From a checkpoint of a small transformer trained on Wikipedia.
Architecture: LayerNorm before each block, learned positions, biases, untied embeddings.
Training: a variant of SOAP for these matrices, 738M tokens, 5633 steps.
Each number is 500 + 40 x the weight over its row's rms, rounded and kept within 0 to 999. Layers, rows and columns count from 0. Numbers have three digits each. The size before them is the row's rms in percent of the matrix's.

# layer 5 attention value, 512x512, rms 0.0794, rows 265-314, columns 128-191
078:476488593432512467495527512464503502468495450445509468509454553455471413435489476538473527524562486533488531497395551560497514445556463428515511448559517490463555485563477375449514515483503407
069:515466522545519541460522496441452477479455471533518502543468485476522495453488518452547458577510487516517538560488493529458468516560490493496446505421477577429500514482530466584435542458527577
072:536558484539466491494406517427481497494511529508510516501468538527575488507481453475495504530528511460477494529437555481478515527497513451471481504510500538529507530540533512445506531482513426
075:506492536508479547474572473495517529573466512528421529548535469521479497468510534568458461509497493520490476606503481485486512520506466525520488581518507568502519479521488472554502527437485514
076:536493484469479491463562513484453626541486466501524522530539535555509494370480468505486524488459546535459589489452498486473533470489601389512390437439454434475476544562570525455479434546533497
076:420505473538491452491509573541507479480498473521529502465458519473486479581473496494502437509466529548533525533543553504537457602466551513508584462483559512497525476480500523450490481538511506
072:471440519464478537486475569482536471497532474484516471512472459511480548486539461505502394459538559481512561517568511527460502520506630498467511530523538551520507480481519486578460493513552425
079:513454491482473504481502475518518492439571478467581485502514540482507548406473473522457532464445503510487554460424490516406500457450598534513475496430490451495545561528575526530481542523548542
080:543588490533513544513516503471520427531520518555507457505509470531523508513580489515510502481495527514531451502536563500518482520454468526529553447518542488478533500518609490522422373537557596
075:533474554511481515588492529505572416548495576549544566547520502479593531459464605587479478492521499483432459502531566487508571564504567508501525540499484474537496516494443484487479480490457496
070:535450475473471544479460382457441480443552487456489546528500503435550494548478476471529456568480484465469484466466516516469488474529404505500494506453432572506519500466494423472522546568529550
076:517465437543526518511533477509518495488463425502488476492463496501450507515500490539511475508523548438540488534578522580495507479584511522524548472501531498541448450556450470391485572511509420
076:456446525537484478548493477422423543455475485545533470556509519483549475503468488479512509507481513477496417478484518593510437528549419557531525556481498429517505455567500489513567500465509531
071:430423532465515493456426521497531497539481516516520499508460542469534534426399514477481485584478544564485509614561432519514496498561483541458484471463467472479515500504474542413527536478596524
074:474473497488534500486534492525517500557521514507478460460501488501506483509525528512534458611541523478521515448554582579469506477527529511520488564432458529511565476519498493449417427461539492
075:490586456521506548515527491478405517491454536461531431526550488447447492518495515541511485465602517471538497517498424468508449409610481497490532542502488472580491492482485491398520524562470435
085:475437522515489618482545453466536484486469559494460528526523464455491450501527446448495535438525416463485454492476499489484460496493510541510527540533505551451466454483597505510499582541508568
073:482441509524539551449509511495558507527491495514545533532465441429482543452489450569572458521510461536577468486552530485458503580453589524462468559494495528555487533505571451490461471474499500
075:470511548442506539492536466554403431494508457499478458492487434462546421529515480456522547505548485514471531514537437505610496464527482555563467502550525488576553522562446430562459511461492543
076:549413491486506558407550530483521496523475519414490482518487456524506470566522477403448441514513485582497459477533446469484547546501532471522534488441507388551432401525579536489455499441507487
071:514540536480476529520517466489439475449543471477511516487514500479502520611451483440492492485477539483468512598484548472549534459579512547506470497487496563531512517446505484492489478472531473
074:446458501419446526493486544559577532454488517483454446489433517464480523498447491535508476517514566512546473540488469458615472462576483452467433560504449531508583563464494472516503528526515505
069:452512525450535475513551522524453555404511505554508476448501521488469472434480567424431537514458491452538453528474476485464494503439524472567383371572491461484465554479403550547547479496507471
083:445531560476541572470512406473474494506503542492483509543509486527440544476516563522506419485526440450548515494485498430516489462497412468492507504527514548435435507476444499541472493512520600
073:525521506543578462439509466504548416416493473371489497494490468525475427499517519524566501477524504518553538502505492494507474463528536508541450525448504487498493427509457475483527516472449516
080:494481457511430444527447478527462516507502456533480495516547515472449496494415477490514449450525500484574503566564488526504415433534468497468513553549525598516453458504441397486519535529487508
076:519487520504426529483492482513531503488512463422547483466483512493523505536486482606483471479500601503472503465509459458527490466487545503543469480589489523532523484496499476427501590493511479
085:556488528473516480490469476454560483532516535522463479530553495531530467420552558502493484521568497502494559509466501510507502577447442526524506461481489455543511574515577512497500494482539560
074:492421553400464497525478494563516445470470557547457502512570413522474447482515479510442506410601473473496490525564485529552452484496480521473518490491542418550511520605534464481490514543532490
074:436439438430483499498452507540509423469466536507464512493520502513516448484473399461522421498507487430524468527536497514486463468534417466480517519517474490497406476581487551521484513585486523
077:493439491456550449486545508501470508463566548532531501512506522523528471431448493489523505571428484496503482579464505560478506395515383508491509521515526519439527490522527453536518568509483544
071:490525483500518481491509472511493426578569573524590535456460559485508496590511477460510432479496541454511524527511504515486507503525495461496492501529490500483473511468485503472458501435532513
068:482493513499466529468464512512438455457448545502531460560505443484426547491508546520544501536533489506557442544530436516517474473493423503488478528588498498528492386513474503493541570545445493
070:563496491546475526495471509494489535546469596513492530418460560519503576587528491544460506566479499485529534517526580503463502520496535543466500452509494515538547575451525439486484454491511509
075:408558453447540468474523485502478504527527549471523549481515451507528469495508432471448494526530503509448493499491487404514532537479513496464546505465547480539524613487556505437500536452519478
069:476502547523537531532484457483445508512448471456537478488526484522446507485502535496552490483465471489432505577472520564597499476496471542476526496527500557498473598505528462437504475440491488
075:511468511444475473500512445497432534440403480477513522430507486395520512475429564484498569557440540538508553500493489571460520432556478479474475488435483527469540533478499480532542549502536471
079:495513496526408445473505486556484535491551492545485465500474541498471519530471494485485547511492500502554455471506450483502544528443484476564471466498496488479546513493477476571496508484465452
077:537534501505546520493518509523494548528507518536516548445501494521536525512467495505465532452478521587532482480466536432533579567512534425517482487502498512527477543438551502521547402464533517
066:511512499528533554566515461474490538500447519471514501503473563563477446475542461496464506534501445491485401544575444500532483472505465505467559502542519493522572492470536534518477533485520473
079:454522487468473526494542475507474527499487538516510414488456500517519495463489518511535484439569455486576460523562526515442441469521499528544508541552517459578503540577478488494582518489489505
073:393488492451483557524501525571579524518483479487494435467464509471444487564540474491497489439474511518496512499494522525509519527543449519496534521538457542498455483589548445488483494507462488
067:532592525493518503587527515544513530527568542493476495515532477493388470553482486445463483501567486534497476416518546530545543506500461457514525544473558589479577478492562531524487498534491546
072:510483490472518533533481464451488428547465552494503480539497510523480496496404518537493464586491537571570578523465440477491495449445534529530545510490458510513520472487502402586458529445537446
072:494525502470537401419507565467475489575507465483449521498565553565422504420431511522456473545481549528522517488352415496489530537527546532513496495467581488526464506511505590520515534455526491
075:510494524519510485490496429488540502477444514522446496480497470531487534488498588502522485501539480449502491478518468565558513519499477531494513470504477570492476518476490508446471501542427459
082:546533536477504401493512531471512518530503528512577540460521509538557535528457486508516527518503530491496530502409501516500577490485558534511514481470541395512497521480536427497497456381480492
077:499511466438462591504491452543440406553539436467491480442481561547436444485525484458497541532508550526505554490470507509447546493428496504534560527444484436498450500496575496486505437446460487
076:523456480452494558520471470570451490538480442515530479572572555458506486397538476513454504556469538586507460464490523547448516474581485471451444440451431440474498527435506461556472526492583422
073:546488529535465491496455429493526458552506517564480496498480484420441506470475518451477511499423485562504482546550516544450575505510499467466504489557461496458477480521476518482549521501438526
# layer 5 attention output (transposed), 512x512, rms 0.174, rows 265-314, columns 128-191
095:553475410478461441474460528537438542471491481561491458453544432545462524448529510445543484453450511427450472533594434491539406491431539542460492562462472471491465501449543558460488531482482538
081:507493448475495457497496505535476582523527527496512551437476474506456499488526491507474503484437516519479514389478564466545569460407508469569464548547468437552479476448468470456520490496491396
084:471450530461540441481540484571529515503552459491517412504517498488425465392476495521503509460511501554519590539575454487533437489546479535485523439496512501488592558509516504491513537515537502
089:529499421503524509549431537544502470472492425436517506468491485500470562482453486489536487503462453484530518447514517476494460482471527478487484501475519423471494512483463532476470525507482478
091:499509485429532470509424454455475457513540543535465389483456498441450465514571522448478477517478503464570449532589497499496455464528433598491562558545506504484568496435486411511582514560475454
096:512531612508486568462465417453530480465451517511498517526537484477535552401503490495550469480507474480436466507388437441496521374587425484449432500507538588435415517477499496567503490421521501
091:536557499514563509540572458481538494529493521477521530478537562463484465518541450489512558588443430586538400505431472499524519542506431503516510505429476459488556488508463460479601472454495558
093:448552505497496532513534504489445488531442533511484468477530463541483501552459544457540453463584436487543482519568493480523516492590380525538512504449533506469540483423422464492502475490431489
091:480450500436498475428498425440535490542540515465538570512526539511518506488479533527490514482503458511501540429566514448435479482583524433423477540519466506493420467497366478454487493481473435
086:507525434514547457459494553485460532494443519479428485487448501511478507515518435546505489518600422530467460523459429509458426483476437551492529541510520565511478487487496544517540524526535479
084:492484472524529460553496528525544489498468505532486435537480511482438502436505532547507487459518490511500519525580535481474521526480523427474506507554527425510499472446475527525452500458468410
090:544532600464415520498458495540512486441509513498543464445554536538537484492481507419508564495519473465476499515415540442573463501458455511463469473513498510441543533446543541522460466461531560
085:574491567504595527433519485531527487567574577495493524490516533539454501512544530502547489523500528454541575484587539414518518452405552440511515455545544503446490495467480468473462484465529475
086:533564488499512560503539488485428514372507501539478484516473456463494439564541461421506528490470502520520535448518548488508430561434483453563472477482509526523488524510500418580514476518385486
093:524497451478462483487525527465529505458503489479476574545474507491513489506434485508403545470523445527462474501387399474549507562506459503442533499569532491459475488512471553510550558502489443
090:506480524542480456509465494566547454447537503489533501502402548530557440567501516463466503512473539486471492530488524570549581596493472504540483447524551520500534542535549528577449526420534590
098:521514473513571415538507523495489450487474465415522463438464474485491542536467594521537466581502509528513518464546516522526549533516541513468477570524535476558533511507511567519508450449508423
093:509465454412550462545495523509500510513482547478486526566553513536551483480508493503465523512485533565453502591457470462461455391471440498535525493476549511499535497494451544515576529494447572
092:499511473572510470466483547493585583532524507472510545496487489526484489542459493510480452425473460479456455437483488474447536516514451477466555453522515465375444535530530566460523518439485491
093:524546542503539467565502468510509491487456517526516489477509569467522545521536480607549492486480450437510442539500449558573454441551508586536529466555510571471560519469419429492545578510536537
091:501450570516566515449434490493558542514468528505525520459469577491541524534585517539518548522554469488547527478471411441491521537487496412577506536511464504497502505530504500512462568475517526
091:574560546582524505487497464520471522490512492455583544534574431574487515482526505436502514556472497481491514512518477568427494559412499511530583470472534497506418486569548508507528510471450549
087:510528469565474479464475504438572486517452461486550506514526499478515502505522461520547456489474516479455532540532558509559560444433530511490541546473492485515523579502487513503454512481504511
089:519442390515417446524475527547528484520509432546491541427446449464525509491484500484491527572465546529489502536431562523524491569471510494497490502480577450527516525521539545515516523505400461
092:509493568493463513475524522488468445567466514586473471502493534449575548487536494540463509515510545477448473484474410526520537569462490497467518488561440477507540585546516430542464502451477557
095:500497581458519529486493524503556443502550555468497457484447504524540464441623449489508608534432500511465496466465460493547541544433510446558517438498497515510524518481558500559499480467487549
093:440451521568575460519492523431485462404507499573492513560568526535515538508467501477553509449556445453440519486436551516511560496519538548536538456469534485511530517454472577538508462456475471
099:499423446558522530560583495503438496544457519490502531519450540509488509575483452513585466454494473448496393420526537485477488481580484513478502480482534467452518388507413529476487466543542409
087:531539533513477511558540519441496522527473493464512487474474572546497507563485530546603445602497516475491526488469476472466581584465566487555511554502427468448497451449455520529515398516530510
096:557544439567501476463530471417484661509542463472493434515499540494485505508530557498553555479461540563509574462505470531584485533506552535508482432567502493492591530423552460505517505404478495
093:530521459518473499484443443488482541494441457429465516480481479509463513464568490456467549472505526533501544455586536487529555474483569507484456541487431454536455524462536524527489493487449472
087:523545535524469481530530523472547538467468460471436506492526494499535451489463518544469542510555446578490528473451520510521549591497539454506564504490494564538474474521541485558498534556521598
085:534522419440524500472552476528557538553538397490475522471525544458547437615470542489435506482497548487476545503436545505438498558497554490534538416463494485492506568472546533532415527468576503
088:496495497443489543451502468457496466444508418485500452580556506500606485452503473464454435478531498478468437458456494524590473443547489443477572546496525504527409426495450491541563495515528513
089:510492480591448468500445538530493460504500487478473447518466519462514531476495553566528592487464480491509486443485471514568508480526441524521519523529448520550438396492506522571472569556505507
086:563537454447485439437504549509457544433508526563469503508448452470558534512459537494482518477515525503521497460588515507424509512466497471560479474523533448441490489433507468580551504483539491
088:493494485458487501528500512475548432548559532491570466591450485572482503488592476516511455504501524499488448499535563444446485547468474482536509538456538537550505477507509527502511406454485464
090:527494505507517578462497523486542481465487447463543499494585510522487506477572515446500483506510556527501526500459596536466444441514509457495535535488506423520427493579501484456514486605552518
094:503486499479455430478482506443520470527469516480535434555514557483484539518558538522524474485572480464453452538485455521434477525501456559480518561467517530510433469554493531492400532547469501
082:457467484468478452443499485502472503432533481503481425486531406475509553557443525482521539459518527516484573540460514485507538514517553525462459473500528495476495531555519477517449506508479525
099:549491455514451539499477500514513472499545430497487535489543513550461492542500482370492505514448584542488487501541534531520566523502507538493522461497514499460524463474554542515394498530505513
090:562492560531530406505492486396455535553536526512479543543543490525567478475481527471471500549487555530503484515485415514468479540435589441439437495531525434475516562415500524468504507475505480
078:451440448500493536440509510504497450459398509509494562419474493529604597511474562605541545460520480534445513506449474490409456490503534510449535520534514458473410557522493526479491539466565486
095:541537506569528425507460533557490525489472480521452468456496454436471514413545468450482540456525463455503405510490542618486493521505518482492497543499539491509479514495550526454549492585425548
092:465473491533529523529523472528534590390483489570521432546447451478524576518492468487531514411496414478459474480593575494466518434435481499526469512465487501473548517475508462501489473538438525
092:462525492527481557516474514516438488487561483472498525487443464485508499599437456513475487500549544546482445453477472429430519544509559510518515537522523431507509530550478468470498525521542501
097:478478461545544541459487499509468516499485474509485460550473528491508455528459479429459509441514486468479491479582419492399439512548470456527505518537447488478482450539474551492475540607519487
091:490449514531520417541510527492541611500436501580458459569565496454526572471498504510486468489512489467486436499457487535545465481571503516447440513459526530457470485482451534581475560580570557
095:526513513468459422505499491424555548478472542457475495527426530488450502511440538481564534541474542522476576515548505438556475446385480478529465533533547554472567442584570540510552437479482527
087:524486454501523466551595559454483487533508479528510523484514519582577480481526505540516495505578515410465576440506535471519485505485510493528511514438536520565470510415504514475505498548532517